Each number is 50 + 10 x the weight over its row's rms, rounded and kept within 0 to 99. Layers, rows and columns count from 0. The size before them is the row's rms in percent of the matrix's.

# layer 4 MLP up, 2048x512, rms 0.05, rows 974-1082, columns 64-127
100:50 52 47 44 44 26 63 42 57 41 46 54 67 46 33 63 36 40 48 47 34 44 58 42 46 54 16 56 52 40 30 60 51 42 39 45 39 50 42 37 63 66 63 44 48 52 37 43 53 52 53 45 57 53 45 58 59 43 55 57 48 63 55 49
108:53 61 66 45 53 48 55 59 46 63 65 53 34 52 72 38 51 41 48 52 63 39 52 47 55 52 40 53 58 26 33 49 51 46 54 36 69 46 53 42 38 36 54 43 50 53 66 40 43 60 41 55 53 44 63 43 45 48 45 46 45 23 51 57
098:57 41 46 40 49 55 43 39 61 35 50 42 57 50 42 41 30 57 37 54 46 33 44 46 58 41 57 60 64 56 38 42 51 34 44 46 75 65 56 51 49 42 56 46 55 57 54 70 42 34 54 54 50 46 37 50 34 55 37 57 42 49 62 41
104:55 64 59 50 56 34 54 45 57 61 51 40 45 57 61 64 42 62 53 53 55 48 48 73 47 57 42 40 58 35 49 40 44 39 51 52 45 41 55 49 49 43 44 14 40 51 63 59 51 45 58 38 75 58 67 59 46 57 56 48 46 59 41 64
113:51 71 61 56 54 74 45 49 39 50 63 40 34 44 30 38 35 46 61 52 43 46 64 49 46 37 47 57 49 68 63 43 37 35 58 61 51 52 40 53 28 43 76 60 48 54 57 69 56 36 47 42 57 56 65 56 48 40 65 55 60 45 51 76
107:45 60 54 44 57 66 42 31 47 52 54 41 48 54 42 53 45 51 63 39 37 32 58 37 54 37 50 63 55 67 49 42 67 53 58 30 48 46 37 50 47 62 62 32 45 53 46 38 66 55 39 79 44 48 38 38 25 50 68 37 49 57 51 52
111:52 68 69 33 61 58 47 37 46 52 68 48 33 48 39 51 46 43 64 42 50 53 38 52 72 53 47 48 64 60 54 58 57 41 54 44 52 39 40 38 46 35 64 46 44 50 58 50 40 53 43 44 49 56 36 36 61 40 58 47 66 30 39 44
092:47 75 39 57 50 51 53 51 72 57 43 46 55 46 60 54 51 61 51 40 43 43 44 34 50 65 48 36 48 35 60 58 42 53 49 44 53 33 47 61 42 47 50 63 49 59 46 57 46 21 45 37 56 55 39 44 40 45 56 45 36 60 38 43
105:55 64 29 30 39 32 43 50 55 49 57 46 29 62 59 60 38 50 42 48 51 37 66 66 56 52 29 54 69 53 34 53 57 48 45 49 46 57 47 56 50 63 49 48 36 56 53 49 40 52 54 56 41 63 61 54 38 40 52 46 74 33 45 45
084:53 35 41 58 50 23 51 51 46 48 57 60 36 58 52 57 55 58 36 56 59 50 46 69 49 30 48 47 54 45 57 34 32 58 47 64 58 37 48 38 52 48 43 48 50 41 43 59 52 39 45 35 47 67 67 52 54 43 53 71 44 55 65 47
100:65 46 42 31 55 61 56 49 47 39 44 41 51 48 39 29 42 63 50 53 57 54 47 41 42 69 40 59 61 54 41 56 41 45 66 45 34 55 64 59 58 52 48 44 39 60 49 43 56 34 42 64 57 38 54 53 59 53 54 60 54 35 53 53
094:58 48 46 31 55 65 64 45 35 51 46 27 46 48 69 57 63 41 51 43 54 51 47 41 40 59 37 56 50 58 52 46 38 35 72 30 39 43 46 38 38 48 60 66 63 59 40 45 39 39 48 70 50 60 50 55 57 51 35 56 53 30 48 49
094:64 39 32 64 58 37 44 74 42 66 44 49 37 35 47 56 55 53 59 70 45 59 57 38 34 29 53 57 55 52 42 53 38 52 56 51 66 47 50 38 49 65 33 48 44 60 49 49 63 46 39 38 49 68 56 40 46 39 54 61 60 49 56 55
108:50 60 46 50 82 27 41 33 42 32 65 45 58 62 56 46 56 43 64 54 34 35 36 58 38 51 36 54 42 47 51 54 36 43 45 41 38 60 54 34 60 64 45 38 42 65 55 59 48 65 54 55 44 64 37 53 69 55 52 63 59 44 53 55
104:41 59 31 40 37 49 66 55 50 59 45 43 35 44 43 60 41 56 52 40 54 47 47 50 48 30 51 48 63 52 41 62 50 41 45 47 54 50 54 51 40 40 67 27 54 46 60 42 63 54 33 51 56 55 68 43 35 45 48 51 50 62 54 60
091:56 48 40 42 52 52 54 51 36 59 78 36 33 54 71 55 44 28 54 57 40 29 50 68 49 61 66 51 68 47 45 47 53 53 40 38 60 53 46 27 45 60 50 45 44 36 62 22 47 44 43 54 53 44 44 58 51 48 48 57 45 53 70 58
102:61 49 52 29 63 45 56 52 45 69 54 44 44 51 67 49 53 24 56 63 46 29 66 50 60 58 46 40 48 51 46 45 50 65 32 68 41 55 57 48 47 44 33 46 50 53 58 56 41 54 47 70 41 52 27 41 41 48 50 45 52 45 47 75
097:59 45 47 56 49 44 58 48 35 59 48 41 44 50 51 49 46 39 51 65 47 48 53 56 43 65 53 52 38 67 44 40 34 84 34 59 40 29 49 54 48 57 48 58 50 40 63 56 57 46 48 49 57 67 35 55 49 44 68 53 48 56 46 57
093:52 47 47 59 47 31 76 66 68 64 60 51 41 49 50 63 36 42 49 52 52 41 72 50 50 56 55 60 44 53 53 48 60 43 42 57 50 38 48 57 43 47 54 53 39 48 56 49 45 48 30 72 48 64 84 39 60 44 62 48 72 42 38 48
096:58 56 51 56 46 39 52 60 55 46 46 46 57 48 47 49 38 62 56 39 47 42 48 49 33 54 41 60 47 54 40 53 52 74 25 54 46 46 46 35 47 30 57 50 57 56 53 24 56 43 49 52 50 65 42 42 65 44 68 68 43 54 49 58
099:46 46 52 33 51 54 60 53 53 53 55 49 38 46 57 59 49 47 60 37 40 54 28 57 47 68 41 44 72 34 73 32 35 38 48 38 61 48 59 51 51 44 36 36 60 55 36 59 55 47 38 48 50 41 53 55 39 53 58 32 54 38 52 70
094:40 58 45 45 40 45 55 51 37 48 52 45 51 49 46 42 37 36 60 52 59 54 41 45 26 47 39 44 43 34 51 54 54 57 50 38 66 60 43 60 46 36 41 53 43 64 46 58 43 42 35 49 58 49 55 30 39 55 42 49 52 65 70 60
111:64 65 55 31 40 68 56 39 51 60 45 46 55 51 47 53 42 28 48 53 38 49 57 66 61 66 32 58 52 60 47 56 46 54 56 70 44 51 49 55 57 55 40 55 53 57 53 61 44 32 60 63 38 48 56 40 62 39 59 65 64 55 53 71
109:49 86 37 56 52 50 56 40 70 36 46 47 39 33 55 47 43 56 64 34 33 50 38 50 46 55 54 62 39 49 45 64 39 67 46 50 33 50 55 38 53 53 38 50 44 51 41 58 46 41 48 60 48 44 36 59 29 41 48 54 54 51 47 60
104:55 61 57 42 37 41 64 61 68 50 49 42 47 37 52 47 42 46 63 47 40 37 51 78 48 68 49 58 62 53 53 46 46 47 52 49 42 46 55 49 41 52 34 40 52 67 43 57 54 55 34 63 52 47 52 59 58 37 48 44 44 50 59 51
108:56 59 45 49 28 54 57 49 40 50 45 45 43 50 62 56 34 50 71 66 55 50 52 53 54 55 40 46 50 49 54 51 49 55 40 53 52 51 39 38 61 33 46 54 36 47 43 50 48 44 52 72 61 53 49 41 44 25 55 32 55 50 35 34
101:52 35 59 35 46 54 48 46 37 48 44 46 72 45 55 61 44 45 62 47 47 63 43 56 32 65 44 46 48 51 46 54 37 37 40 67 63 54 64 57 59 40 32 41 51 54 57 44 59 49 53 49 58 56 57 62 41 51 53 55 48 43 51 36
119:46 62 55 50 44 67 69 60 57 50 45 53 38 54 62 52 37 43 59 51 45 48 49 67 49 58 47 56 55 47 45 40 57 55 61 58 35 45 52 47 46 32 46 38 40 61 45 42 50 58 50 59 42 47 43 70 41 46 61 56 66 59 46 42
095:53 65 51 36 58 55 66 34 40 36 49 50 63 54 39 57 56 55 69 62 49 54 48 42 29 49 52 40 48 46 51 46 29 37 42 63 70 41 56 52 57 46 66 48 50 66 44 54 32 30 34 58 56 58 38 50 47 56 57 47 48 47 61 55
112:50 75 41 44 57 49 47 44 43 59 55 50 50 21 58 50 41 43 53 50 61 35 67 46 43 51 34 50 31 59 33 47 51 47 25 54 44 50 37 51 74 50 49 46 42 59 40 53 60 38 31 48 56 46 48 45 53 40 47 57 42 57 48 39
101:60 46 46 48 48 44 57 51 48 54 42 61 50 36 30 49 61 42 74 40 44 31 43 41 38 54 48 75 39 41 49 59 54 41 81 54 45 54 63 71 40 50 53 57 48 62 48 45 60 41 53 64 50 53 43 45 58 52 35 52 45 48 53 58
112:55 74 22 34 48 53 50 64 42 64 44 38 52 51 49 43 46 61 61 60 46 49 58 50 60 55 40 47 48 41 46 35 50 78 45 57 49 30 48 62 43 55 55 43 49 52 58 57 45 50 62 55 62 47 55 51 63 55 38 52 63 58 41 87
091:63 42 36 45 45 44 35 52 45 58 64 56 46 49 44 53 41 60 61 56 47 46 57 54 49 65 48 44 58 49 47 64 64 52 28 58 66 59 60 56 45 60 48 50 46 48 42 43 32 38 25 55 57 45 57 56 47 34 51 51 32 29 55 59
104:57 42 58 49 69 58 35 42 38 55 53 40 46 33 38 69 41 35 36 49 50 49 60 57 61 70 45 65 65 67 36 45 67 50 63 48 46 41 53 57 41 58 56 44 42 49 54 57 53 62 50 59 41 35 33 51 45 52 41 49 65 59 64 46
097:53 69 50 44 66 56 70 66 76 52 51 51 68 40 42 41 44 55 49 53 40 47 79 62 47 57 48 53 51 49 49 40 55 50 63 48 45 51 75 52 45 62 64 57 33 55 45 68 55 66 49 50 56 35 52 43 70 27 59 32 60 41 44 46
128:45 56 45 28 32 29 39 58 54 52 51 37 49 54 53 63 51 45 54 40 37 52 58 40 43 56 55 57 63 54 56 49 54 53 59 56 46 36 27 53 70 40 53 43 57 59 55 64 54 55 43 53 50 59 58 49 60 43 66 67 60 47 62 74
090:54 60 43 34 56 44 53 41 46 30 64 49 47 48 55 48 45 58 57 33 56 31 49 67 58 46 33 63 67 43 46 40 67 59 74 58 40 44 54 43 67 54 36 38 70 61 43 39 51 55 42 54 45 38 36 47 50 61 52 64 41 61 59 52
088:58 40 44 62 59 49 43 51 54 49 62 57 49 47 41 44 69 43 48 38 37 54 54 44 49 61 51 57 56 47 47 52 55 48 53 58 47 55 54 26 69 44 33 62 24 49 50 43 52 60 47 43 46 49 54 49 51 53 33 52 42 45 66 56
094:50 44 48 59 56 49 48 52 70 55 65 49 50 34 51 47 50 46 55 37 33 29 65 51 56 54 55 69 55 58 50 57 55 51 48 62 36 51 62 36 71 44 42 59 48 51 40 41 66 54 43 58 46 61 39 53 50 49 55 49 48 55 37 52
080:62 45 49 50 62 51 36 51 57 62 66 31 49 45 52 59 57 42 65 66 46 38 64 40 47 46 57 61 72 45 44 44 39 57 44 50 55 69 56 55 57 53 31 53 44 66 56 51 46 47 56 70 54 45 42 38 43 43 37 58 42 39 66 46
112:71 58 55 39 47 68 48 44 62 72 39 56 60 53 52 58 29 54 50 37 47 39 67 47 66 59 55 48 48 59 34 46 53 60 45 43 53 42 63 54 45 58 28 51 45 54 41 45 44 55 52 38 44 37 61 56 72 49 53 52 55 67 37 55
095:48 29 58 29 21 35 66 64 50 49 46 49 65 38 54 40 57 45 68 73 50 64 59 68 58 51 52 36 49 44 49 43 54 42 55 59 57 58 54 51 59 54 37 37 76 53 36 55 45 61 48 62 43 61 53 59 50 56 38 52 58 34 50 63
101:73 45 45 58 64 57 57 43 64 43 42 48 50 53 52 59 38 43 43 30 44 54 53 51 57 61 52 48 64 44 52 45 55 51 74 50 35 36 53 54 49 51 36 44 59 53 44 67 61 69 40 39 44 66 57 51 55 46 34 41 58 58 58 46
098:59 53 46 50 60 51 39 55 54 69 47 34 52 38 45 67 61 51 36 43 55 61 56 45 61 52 58 74 54 49 38 46 34 63 65 29 39 40 58 55 56 57 49 47 54 61 36 33 42 62 51 58 44 43 57 41 60 48 78 33 50 38 68 51
105:62 50 46 69 62 45 64 47 41 71 61 57 29 51 63 59 55 49 59 56 44 49 47 62 44 52 40 51 68 29 65 46 62 69 38 59 46 55 47 29 54 42 28 55 57 60 32 42 49 42 46 48 62 44 36 42 49 16 63 39 44 46 23 48
092:57 47 52 48 47 56 47 68 54 70 59 46 43 39 47 66 42 54 40 72 60 41 43 52 36 67 23 59 60 49 40 52 65 52 49 35 49 29 60 59 45 46 37 48 43 63 52 55 48 49 34 46 40 17 58 38 63 49 39 61 58 45 57 70
090:62 53 36 57 46 60 62 60 59 65 49 48 50 36 50 69 42 42 55 48 44 47 60 65 66 64 49 62 60 48 43 47 62 53 48 61 50 48 38 52 48 41 62 37 47 57 55 64 42 43 43 58 67 35 49 52 43 52 47 59 58 56 59 54
117:69 44 41 25 57 54 60 55 46 56 48 51 46 39 55 56 48 66 64 32 34 38 45 59 55 65 51 44 54 49 46 56 49 32 53 55 54 46 55 50 48 46 34 56 46 59 47 41 58 53 45 57 51 31 41 52 43 52 58 64 42 47 35 54
090:31 60 21 33 51 35 38 54 53 40 36 46 43 51 54 58 59 51 44 48 30 56 51 35 56 55 39 62 47 48 53 68 49 56 60 46 41 50 48 43 40 51 32 56 46 55 49 64 56 42 46 50 63 42 43 38 53 50 52 58 46 61 36 45
092:57 49 43 51 38 49 48 67 41 51 43 48 49 34 57 56 42 63 42 59 40 54 74 38 61 65 36 52 56 55 72 36 50 44 45 62 64 29 51 40 47 54 53 59 60 51 58 36 61 53 58 44 61 36 29 66 54 42 55 42 51 43 56 56
113:66 45 31 46 36 34 50 59 43 56 58 54 34 37 51 47 42 39 47 50 51 36 65 48 54 43 45 45 54 80 55 39 47 49 53 57 46 46 38 54 64 39 46 42 52 52 53 56 48 49 52 40 62 35 37 58 59 34 60 58 61 45 47 67
110:60 35 47 41 68 49 41 55 67 49 39 33 65 53 42 49 48 36 60 34 57 57 48 54 26 58 44 51 47 56 37 49 48 52 45 38 51 42 72 34 49 58 58 44 34 58 50 48 45 49 40 35 46 47 68 57 40 48 66 55 50 54 73 54
109:60 57 53 32 30 37 60 47 60 50 51 54 35 49 56 42 27 48 57 49 38 43 48 70 51 54 55 39 70 54 41 53 57 55 50 43 35 38 48 68 37 51 54 25 52 56 56 51 45 54 37 70 38 52 52 51 39 43 53 43 47 52 48 75
108:60 69 54 52 53 63 75 50 63 66 66 44 69 34 51 54 42 48 53 50 47 52 41 50 46 54 57 63 50 61 39 53 51 61 40 49 31 38 61 39 45 51 57 41 48 54 50 50 61 36 22 42 57 41 32 48 46 38 57 46 53 49 55 43
103:62 43 49 50 52 55 53 70 43 70 55 57 34 45 52 46 62 73 72 36 37 47 47 44 44 37 43 70 42 56 42 56 48 41 54 48 53 52 54 50 49 56 55 51 45 54 51 44 54 35 43 45 47 42 55 43 57 26 59 48 49 45 61 38
089:50 54 36 34 35 54 53 61 48 43 38 41 40 38 56 62 63 54 57 53 40 39 51 62 32 45 59 49 61 64 48 51 46 58 39 50 49 35 59 38 43 29 30 58 31 55 58 31 43 46 36 59 41 57 55 37 41 46 53 48 60 53 50 35
102:56 41 57 40 51 53 39 38 47 55 45 57 56 38 46 50 65 44 54 47 43 41 35 62 58 59 33 52 54 50 34 84 48 57 43 45 42 43 49 60 40 35 33 63 56 69 60 49 39 37 26 37 51 45 49 38 48 57 51 51 54 45 61 42
102:55 59 49 55 37 41 61 69 46 45 49 43 40 50 46 45 65 52 74 59 49 37 61 48 39 58 38 65 45 51 52 53 43 48 38 55 74 61 46 32 49 46 40 40 56 62 45 37 65 58 47 51 57 47 53 41 48 44 63 44 64 40 50 48
094:52 40 39 45 47 52 44 65 51 50 39 48 37 46 66 61 58 53 52 45 43 57 58 47 34 59 35 60 47 52 32 52 49 50 57 30 69 62 68 55 48 38 32 56 54 51 56 35 49 51 45 53 51 39 49 48 48 42 68 35 50 47 41 65
099:60 58 51 44 43 48 61 62 63 56 54 35 36 41 44 45 44 48 57 39 42 53 62 52 61 50 52 53 42 69 55 37 44 62 47 63 47 44 77 49 55 48 49 43 51 63 40 33 48 43 24 42 59 43 56 45 62 37 59 50 59 48 48 62
098:59 48 59 60 46 36 38 71 46 52 68 54 48 37 69 48 46 42 44 51 46 52 50 34 47 62 40 56 45 73 67 24 46 58 56 51 55 64 45 27 64 37 47 43 37 58 43 41 42 45 37 63 57 38 32 68 52 38 46 49 41 50 56 42
100:56 42 45 32 40 63 46 56 39 57 62 32 41 56 63 53 58 52 39 42 62 64 49 61 57 53 51 54 65 45 20 44 32 44 53 56 63 36 50 49 49 56 48 22 58 59 34 33 33 48 60 56 40 33 72 51 38 52 46 57 54 36 53 70
100:54 59 41 38 61 50 44 47 42 57 48 36 53 46 39 40 45 60 45 72 42 40 70 39 56 49 52 46 60 46 48 43 44 46 46 65 51 46 59 35 64 59 41 48 34 52 46 48 52 47 61 61 47 38 53 16 39 48 46 50 33 44 57 49
111:45 69 30 52 20 52 37 44 54 42 64 49 61 54 57 47 38 57 48 45 44 39 56 61 48 48 46 45 32 46 59 55 65 56 49 41 47 50 54 49 54 30 35 55 46 53 51 52 35 31 52 58 66 52 38 45 47 45 57 58 55 43 62 64
107:56 64 53 52 45 44 58 52 56 59 46 55 46 41 59 69 48 41 52 55 55 51 49 68 45 49 52 53 39 41 36 49 43 37 50 43 44 52 49 44 53 44 66 43 47 53 57 59 59 74 41 39 58 50 40 55 49 52 46 52 51 50 59 44
095:58 75 48 66 40 34 48 48 46 39 49 42 25 47 50 50 43 67 62 61 44 42 33 59 44 53 58 60 41 49 60 43 51 59 38 65 53 52 58 41 53 48 74 64 40 45 54 35 52 47 56 66 43 40 34 37 59 48 64 61 48 46 49 55
093:63 59 61 40 41 41 51 51 42 47 65 44 48 54 50 35 52 55 54 56 47 44 42 49 49 53 47 54 42 68 18 49 58 59 44 39 42 45 39 54 42 39 69 29 44 47 44 32 24 52 40 60 27 64 55 60 57 38 67 51 40 40 62 56
104:47 45 51 43 55 46 55 50 55 44 47 42 43 56 64 65 47 25 60 54 48 42 49 51 54 59 58 57 61 51 83 38 54 27 56 53 35 53 40 44 38 46 18 45 47 62 55 40 60 54 46 62 44 37 40 54 71 56 56 41 43 46 49 41
091:58 51 66 58 53 60 53 40 66 40 48 47 39 53 56 49 40 38 46 41 47 36 40 41 28 45 40 61 59 56 65 53 36 40 50 61 65 51 65 52 49 41 56 48 39 51 49 36 55 50 59 49 52 49 45 75 55 34 49 36 59 44 57 56
113:59 54 50 53 58 42 51 43 62 59 49 35 49 57 75 44 48 41 58 54 54 46 52 42 55 59 52 53 45 52 33 47 56 75 57 30 71 42 57 51 50 49 62 48 40 53 52 37 45 61 67 48 52 29 48 47 65 39 48 57 56 12 60 55
102:51 42 59 46 50 50 42 56 59 52 54 48 31 39 61 45 54 47 59 63 54 32 53 50 47 40 60 69 47 48 50 36 46 43 65 62 56 43 52 42 58 41 32 64 54 54 52 47 41 47 42 57 63 43 36 45 45 53 58 44 34 39 42 58
100:52 32 66 39 56 53 41 58 39 47 55 54 47 58 45 46 53 34 65 50 47 22 45 53 60 55 54 56 70 43 55 38 54 60 62 34 58 57 57 54 53 46 51 27 39 47 59 39 49 61 42 36 53 50 44 60 48 56 63 65 40 49 50 43
112:38 54 30 56 19 55 51 49 60 45 46 39 49 42 69 53 36 45 55 56 57 44 39 39 51 63 34 40 73 51 47 53 21 48 42 62 49 34 66 41 69 53 53 38 39 59 51 66 43 23 39 47 56 50 58 59 42 60 57 54 58 39 45 48
102:61 53 50 59 49 68 44 61 59 57 37 57 45 61 49 61 39 62 48 44 57 55 43 63 65 57 50 62 51 57 42 51 54 59 31 39 29 50 68 58 48 53 43 50 44 57 50 50 45 32 46 47 48 35 42 72 40 31 50 46 59 52 42 42
114:61 65 47 46 40 56 56 56 37 39 59 52 40 43 55 56 48 32 42 28 49 37 57 46 41 55 26 53 55 42 38 32 38 56 45 36 58 43 43 45 63 37 43 63 51 59 36 55 60 51 71 46 48 53 57 47 55 34 57 49 57 31 57 60
097:39 51 61 54 61 41 56 46 33 50 63 47 54 45 44 40 52 51 58 49 32 36 41 47 55 46 62 68 50 64 35 40 49 37 45 41 53 39 46 51 60 53 38 50 44 41 59 61 36 56 45 58 57 42 54 55 49 39 66 60 52 59 49 50
102:52 61 42 47 50 39 56 48 49 52 64 43 53 56 56 39 52 61 53 19 53 42 39 36 52 52 41 60 45 50 57 57 61 65 42 49 70 36 62 52 43 48 55 40 59 47 51 58 47 57 64 29 55 55 35 46 57 37 70 58 45 32 50 59
106:59 52 86 35 51 48 76 53 58 45 67 36 50 47 46 59 42 49 61 40 42 42 52 71 68 67 41 65 45 46 41 46 52 61 65 58 57 51 57 35 65 47 55 52 47 54 47 41 57 51 36 65 44 51 50 54 59 31 31 53 72 55 61 48
103:58 46 51 63 56 64 56 27 39 40 83 49 56 56 64 60 54 35 40 65 58 56 37 44 59 53 57 41 48 60 48 35 27 70 48 37 55 52 41 61 53 50 49 55 49 53 48 81 77 65 51 45 50 59 55 53 51 44 42 56 58 41 38 50
092:61 69 65 32 36 50 51 51 53 73 54 44 41 37 50 51 31 51 50 62 51 54 59 63 46 48 59 45 47 54 51 49 52 28 46 53 54 60 46 43 44 42 65 44 34 56 41 23 56 60 34 56 52 33 43 58 31 52 60 55 35 61 48 71
101:58 72 49 66 40 40 66 52 53 50 55 54 56 39 53 48 55 54 67 41 43 46 48 45 47 42 28 61 55 43 53 43 72 49 52 49 45 69 47 49 67 46 51 48 44 65 37 41 63 67 52 57 43 54 63 51 46 36 48 38 60 63 44 62
106:67 65 46 34 41 35 38 55 49 66 42 47 61 36 58 49 62 40 51 50 38 38 52 45 37 51 38 63 53 59 50 43 32 47 55 45 44 43 50 35 53 48 43 60 50 61 48 45 47 48 58 62 51 53 50 49 46 58 44 53 67 52 57 44
097:63 46 61 44 53 39 61 57 43 47 44 39 43 48 38 57 52 47 63 50 58 48 44 66 45 41 41 69 48 58 47 46 55 46 51 25 52 49 47 50 56 50 60 39 35 45 53 42 69 51 36 51 34 46 56 43 34 38 68 42 43 53 61 48
105:52 63 50 68 58 50 53 48 55 58 58 43 54 56 67 59 53 45 54 44 49 44 57 60 72 43 62 51 60 50 47 46 47 49 55 47 64 66 52 55 58 56 48 54 56 53 46 65 53 64 48 44 40 58 45 65 43 54 30 48 51 36 27 43
113:46 53 46 49 52 55 77 68 48 62 53 42 37 43 46 57 54 47 70 47 53 69 39 68 62 57 46 56 55 48 40 47 43 62 30 34 46 40 50 47 44 51 51 45 51 66 52 44 50 46 46 58 43 46 55 50 41 41 67 73 55 56 44 37
099:50 71 56 56 62 38 55 49 69 61 59 53 51 60 41 29 50 60 54 45 40 54 52 42 31 51 54 48 64 64 60 38 48 65 52 46 48 49 46 37 51 50 41 44 25 47 56 51 56 46 64 74 48 37 47 46 56 48 56 26 40 72 47 51
121:48 54 47 40 43 57 45 65 49 54 51 51 70 49 48 59 35 62 65 51 51 52 54 46 52 54 50 63 49 42 30 41 70 67 38 52 56 43 43 49 52 54 57 53 40 56 49 46 58 56 34 48 52 47 44 48 56 47 50 64 68 45 51 35
092:53 38 46 57 50 46 51 51 63 46 54 44 71 34 42 66 30 40 58 51 56 43 60 47 33 69 43 57 45 53 53 44 69 50 37 39 45 36 45 42 55 41 67 43 37 42 54 44 40 45 38 36 53 27 40 43 47 53 59 51 58 55 64 55
097:61 59 55 54 51 64 47 46 62 51 69 42 30 55 65 60 38 31 48 62 40 34 33 45 58 61 43 49 55 50 30 49 55 56 51 56 46 40 49 44 40 55 48 50 59 58 52 52 50 40 53 42 48 40 36 74 52 30 71 51 46 63 51 61
094:55 46 45 57 50 63 80 54 45 58 49 43 55 35 55 58 48 53 61 55 39 53 40 45 44 52 39 58 37 86 55 56 46 50 47 41 46 34 46 57 36 48 40 43 59 60 51 39 68 34 47 53 60 45 47 70 62 45 58 50 49 35 56 63
100:55 61 31 49 72 33 45 52 43 38 55 46 36 57 42 46 59 44 35 58 44 54 63 51 30 30 35 47 37 57 64 40 57 54 33 57 62 46 11 30 53 58 26 48 32 53 55 30 57 45 37 60 49 38 45 46 60 47 53 56 48 48 60 49
107:49 57 57 60 54 48 49 46 59 57 73 44 42 50 50 51 38 50 39 46 49 40 47 51 42 44 34 54 46 58 45 63 67 51 52 53 41 64 70 44 39 53 65 46 51 55 52 58 61 46 52 67 51 53 54 49 54 34 67 51 49 23 49 66
101:63 50 55 30 41 38 66 34 51 52 31 35 49 43 68 42 48 56 38 44 45 49 44 57 43 50 45 54 63 35 37 45 52 44 52 43 40 45 38 41 45 45 27 44 57 50 29 26 48 63 46 38 42 43 49 40 39 55 56 43 43 50 55 69
092:28 41 63 28 29 58 41 46 49 47 43 28 34 42 51 41 41 71 50 47 51 54 34 62 19 45 28 47 62 55 53 54 32 41 52 42 56 53 64 61 44 60 40 36 38 51 48 51 57 28 37 30 62 61 42 45 27 39 40 45 40 42 53 42
102:50 59 40 50 46 43 58 53 49 55 61 60 49 41 49 55 73 65 47 43 38 43 57 67 40 48 50 63 52 30 50 46 57 45 59 42 51 77 54 34 56 39 74 39 44 61 55 45 66 53 45 55 46 43 48 50 63 45 57 47 50 37 65 39
100:52 53 41 44 28 62 41 52 73 61 54 38 42 37 52 55 35 46 41 44 41 35 47 45 58 48 38 57 51 44 41 48 29 24 42 67 57 35 49 37 39 43 41 54 38 58 42 43 38 43 50 56 61 39 69 68 77 43 42 60 49 49 59 40
100:39 55 44 45 56 32 56 48 45 64 67 46 41 33 55 51 65 45 54 46 39 55 50 40 56 49 51 53 64 61 46 56 42 52 48 41 60 39 43 46 38 59 37 54 50 66 58 60 66 40 54 36 57 67 47 51 71 42 51 55 46 61 48 33
095:51 46 56 27 53 65 50 56 65 64 36 40 44 31 44 77 59 44 47 52 48 58 75 36 73 50 34 68 41 59 50 41 39 44 36 55 45 47 57 54 45 49 52 35 46 57 53 52 59 52 53 54 57 43 46 66 56 21 57 51 57 36 42 54
106:56 58 51 58 47 49 84 60 60 72 49 44 48 41 57 63 53 50 41 46 49 32 49 44 62 57 65 59 70 55 51 60 44 47 50 32 50 56 58 52 47 58 59 45 45 53 42 48 40 45 46 27 41 50 48 33 39 42 33 44 62 47 48 63
091:51 61 51 43 40 56 52 58 48 56 52 54 44 54 52 54 58 53 55 56 43 57 33 55 55 70 55 49 43 47 32 64 63 47 35 33 47 65 48 50 43 44 56 50 51 63 53 51 38 58 51 60 45 37 45 48 39 45 51 48 48 49 58 60
101:58 37 20 64 32 44 54 46 45 52 44 60 54 61 69 40 66 64 37 65 37 31 56 73 53 32 50 53 39 48 60 47 51 72 37 34 63 43 57 36 47 65 44 46 55 39 51 50 49 36 48 50 47 56 52 52 44 43 51 65 68 58 59 65
099:54 41 57 33 48 52 51 50 42 57 48 48 33 38 51 55 62 46 56 33 33 43 45 36 50 52 44 57 42 48 60 47 38 39 57 34 54 52 49 51 37 47 51 34 58 53 47 44 58 52 62 55 48 25 46 50 44 62 44 44 52 62 61 30
092:56 40 16 61 62 52 72 62 58 54 51 44 47 44 44 56 54 51 58 35 46 51 45 23 38 41 59 30 39 49 55 53 47 59 39 72 49 25 60 34 45 43 48 48 45 49 51 56 48 31 44 39 50 51 52 51 58 52 57 49 47 57 49 52
101:59 52 39 57 35 45 43 45 43 58 58 59 43 50 53 50 48 59 56 32 54 58 68 70 33 57 32 54 53 60 44 44 34 59 71 40 43 46 61 56 46 68 55 50 28 52 37 41 47 53 44 42 57 53 71 42 62 51 67 64 43 33 72 44
098:55 61 53 59 54 42 50 59 57 69 52 58 37 51 43 48 34 59 46 57 56 55 56 59 52 52 43 49 58 57 47 50 44 49 45 37 49 33 51 46 43 37 58 52 34 59 64 39 56 31 40 59 51 49 69 42 32 64 56 66 54 56 47 51
099:49 76 66 50 42 52 54 47 56 51 47 41 55 66 42 45 45 43 50 33 37 52 44 53 34 61 31 54 62 46 47 45 55 61 28 55 43 43 56 47 83 42 41 40 73 56 48 54 43 62 47 42 24 43 39 54 52 34 47 30 40 37 49 65
100:63 61 48 50 42 60 60 64 54 48 65 50 61 47 39 57 37 44 35 58 32 43 68 45 52 67 46 46 43 54 50 43 55 81 42 58 47 40 52 25 62 47 47 59 43 53 47 54 47 43 38 45 60 55 57 64 67 37 37 49 47 62 45 44
108:60 68 47 53 46 58 26 36 40 46 40 40 55 33 53 61 43 62 72 43 52 61 33 53 42 47 58 54 49 66 58 44 36 28 50 58 63 54 29 43 57 51 63 46 37 55 46 43 39 39 39 42 58 63 42 66 46 57 50 53 56 43 61 70
105:62 53 42 53 50 47 52 58 41 61 57 54 36 57 51 58 47 54 34 49 46 45 65 59 50 61 29 56 41 60 31 40 53 48 70 35 57 51 39 51 42 49 60 44 46 53 50 51 31 38 66 52 48 54 62 38 52 44 48 54 45 40 52 72